config.toml
n_layer = 12
d_model = 256
n_head = 2
n_kv_head = 2
head_dim = 128
d_mlp = 896
vocab_size = 1024
activation = "silu"
norm = "rmsnorm"
norm_place = "pre"
norm_eps = 1e-06
positions = "rope"
rope_base = 7360.0
rope_fraction = 0.5
qk_norm = false
attn_scale = 0.0884
bias = "none"
tie_embeddings = "early"
parallel_block = false
extras = ["some layers without attention", "local attention windows", "shifted keys", "value embeddings", "hashed n-gram embeddings", "short convolutions", "an embedding shortcut", "learned residual scales", "skips across layers", "capped logits"]
init = "uniform"
init_std_qkv = 0.0271
init_std_o = 0.0
init_std_up = 0.0271
init_std_down = 0.0
optimizer = "muon_variant"
lr = 0.00808
lr_mult_down = 0.7
beta1 = 0.9
lr_head = 0.0155
grad_clip = 1.0
warmup_steps = 200
schedule = "cos"
final_lr_fraction = 0.0
batch_tokens = [32768, 65536, 131072]
seq_len = 256
doc_mask = true
train_tokens = 402900000
steps = 5279
dataset = "wikipedia_en"
Each number is 500 + 40 x the weight over its row's rms, rounded and kept within 0 to 999. Layers, rows and columns count from 0. Numbers have three digits each. The size before them is the row's rms in percent of the matrix's.

# layer 7 attention query, 256x256, rms 0.101, rows 214-255, columns 192-223
102:480509464551488514441549587516539519453471427595492446530519496551512497478537512508555481517543
103:542458403551476503523484470484480543457430568494552527440483592486531543556491425442494407472502
111:441523467565541500540544445530490468429488460489566443498514562443554491500520485481472514472564
102:502593407501464458508563513530491512529466493480502351450491433535489447484466472484485484510542
099:534503516469398534434527493536497611440476568561561543433448498494520510450483461492430573460423
101:468514539465510482497490504524487535494504410438574462490570485504533473427560498507483483487525
106:531508479520501467556566470425477484476508476538576510536479508548470559443551475499513433507507
098:479516545547483506540526458472456547558499487449542507496493537536534525468506500498456479513545
105:510554519532455512485498388444465498491540540471395483481466516460523502506406475455568445505571
103:528532483513528529518502507531504527522490568448466575484527532549574427477500432512429469530532
108:516505490474511471515496462488525543475506548509548388512498552536497464457479530525560520592486
099:565559568441499513512561488548449528487490493568458438502444529510494548519559552464531533537551
101:475522436469482428523456542460525509508522527519490518526473407536487481554462504549535572478465
095:467540444469522517422560471516416474453433470487540543523545531488493533493461583498455529493501
104:549476521503409483506530531463458484526518491491488548458486468523422510507510521453520540471498
100:453510522502492466488458483421474493472583479496529509509560521447527571467454533483523483496595
106:493497476479413507483511470473556504437525483528486488495515476434483418469522550556482405460498
099:467432507519502478542464497534557543521481521476512463517516467470418477489551523449487438479496
108:520532478596457520475522428472474485537418473628478482455454526464499497479505501517462469466514
106:480494495432592502507524464469529457561447535489515415505504440453505530464507526449492599464483
102:515476471493538474486435492443534569553413583436550492515479460461510515508514450515533559457466
103:507475572540498448439514543510419489482565535458456460460557544585497545556531505483462524505501
103:530527447475531494533533573592491516541467506461446453536549427491482554495548439497474507451542
103:495560470506528465465498455513520511475567513541489487551511460500514500429487548443459477465563
097:479481483512486549523534537547485451494476513497489456461518537499549547447510529513445499575545
097:463472472517496530527511570449532527470508491546542508488509409408495516468421490485487469450534
103:442453461478473473527519487535534471447542522515511440509491516491553579500498469445529525501535
104:512491533582499497539587509485488482517435489452494565602488481571507515488491543473485510596436
096:533493430565424526517462565486550469546551543527477508469457386468524497516491550473514422478512
098:569489483513520458427567509438502536462411437536501500473476453489533584429536510452505471518484
100:550577530518482595495562477475486525442505572472580482520443477450453527536505545533568467480454
100:521475504487501480505510479511478540477502536491518471471495602529572505477442479535472475507480
101:531511555551498445513548528500562527465447492530491481558471460518514448552466522460472579542563
103:492499471515506516524487523499471555433464518530529526560537503514553510518571472631529498481500
102:534533431528465531534479498503477530478425556530530518451488550537445511493561477528533525481433
104:453449528502487497488538473519506535575452522547498446560518509519493516515519505421478479464503
103:494578511511450550464515488427479448494514495495525567531536454463531532491525473505453509557441
103:491469504517493512596432545426480513473555510512504413478597490442500517468500530513492537480439
103:534479515523500503518423496566465453480451565516500477542497529538497501543543434411495500473437
107:563504591573498488553539472453559546485449511506492418454457503520463507520558478520543541484488
102:490522536462451543409523435554504544500506491481470453504540491433546512494506489486488502502447
102:504567503512500465472501509560465496509509544593532514535548534533400563444428566470510515537469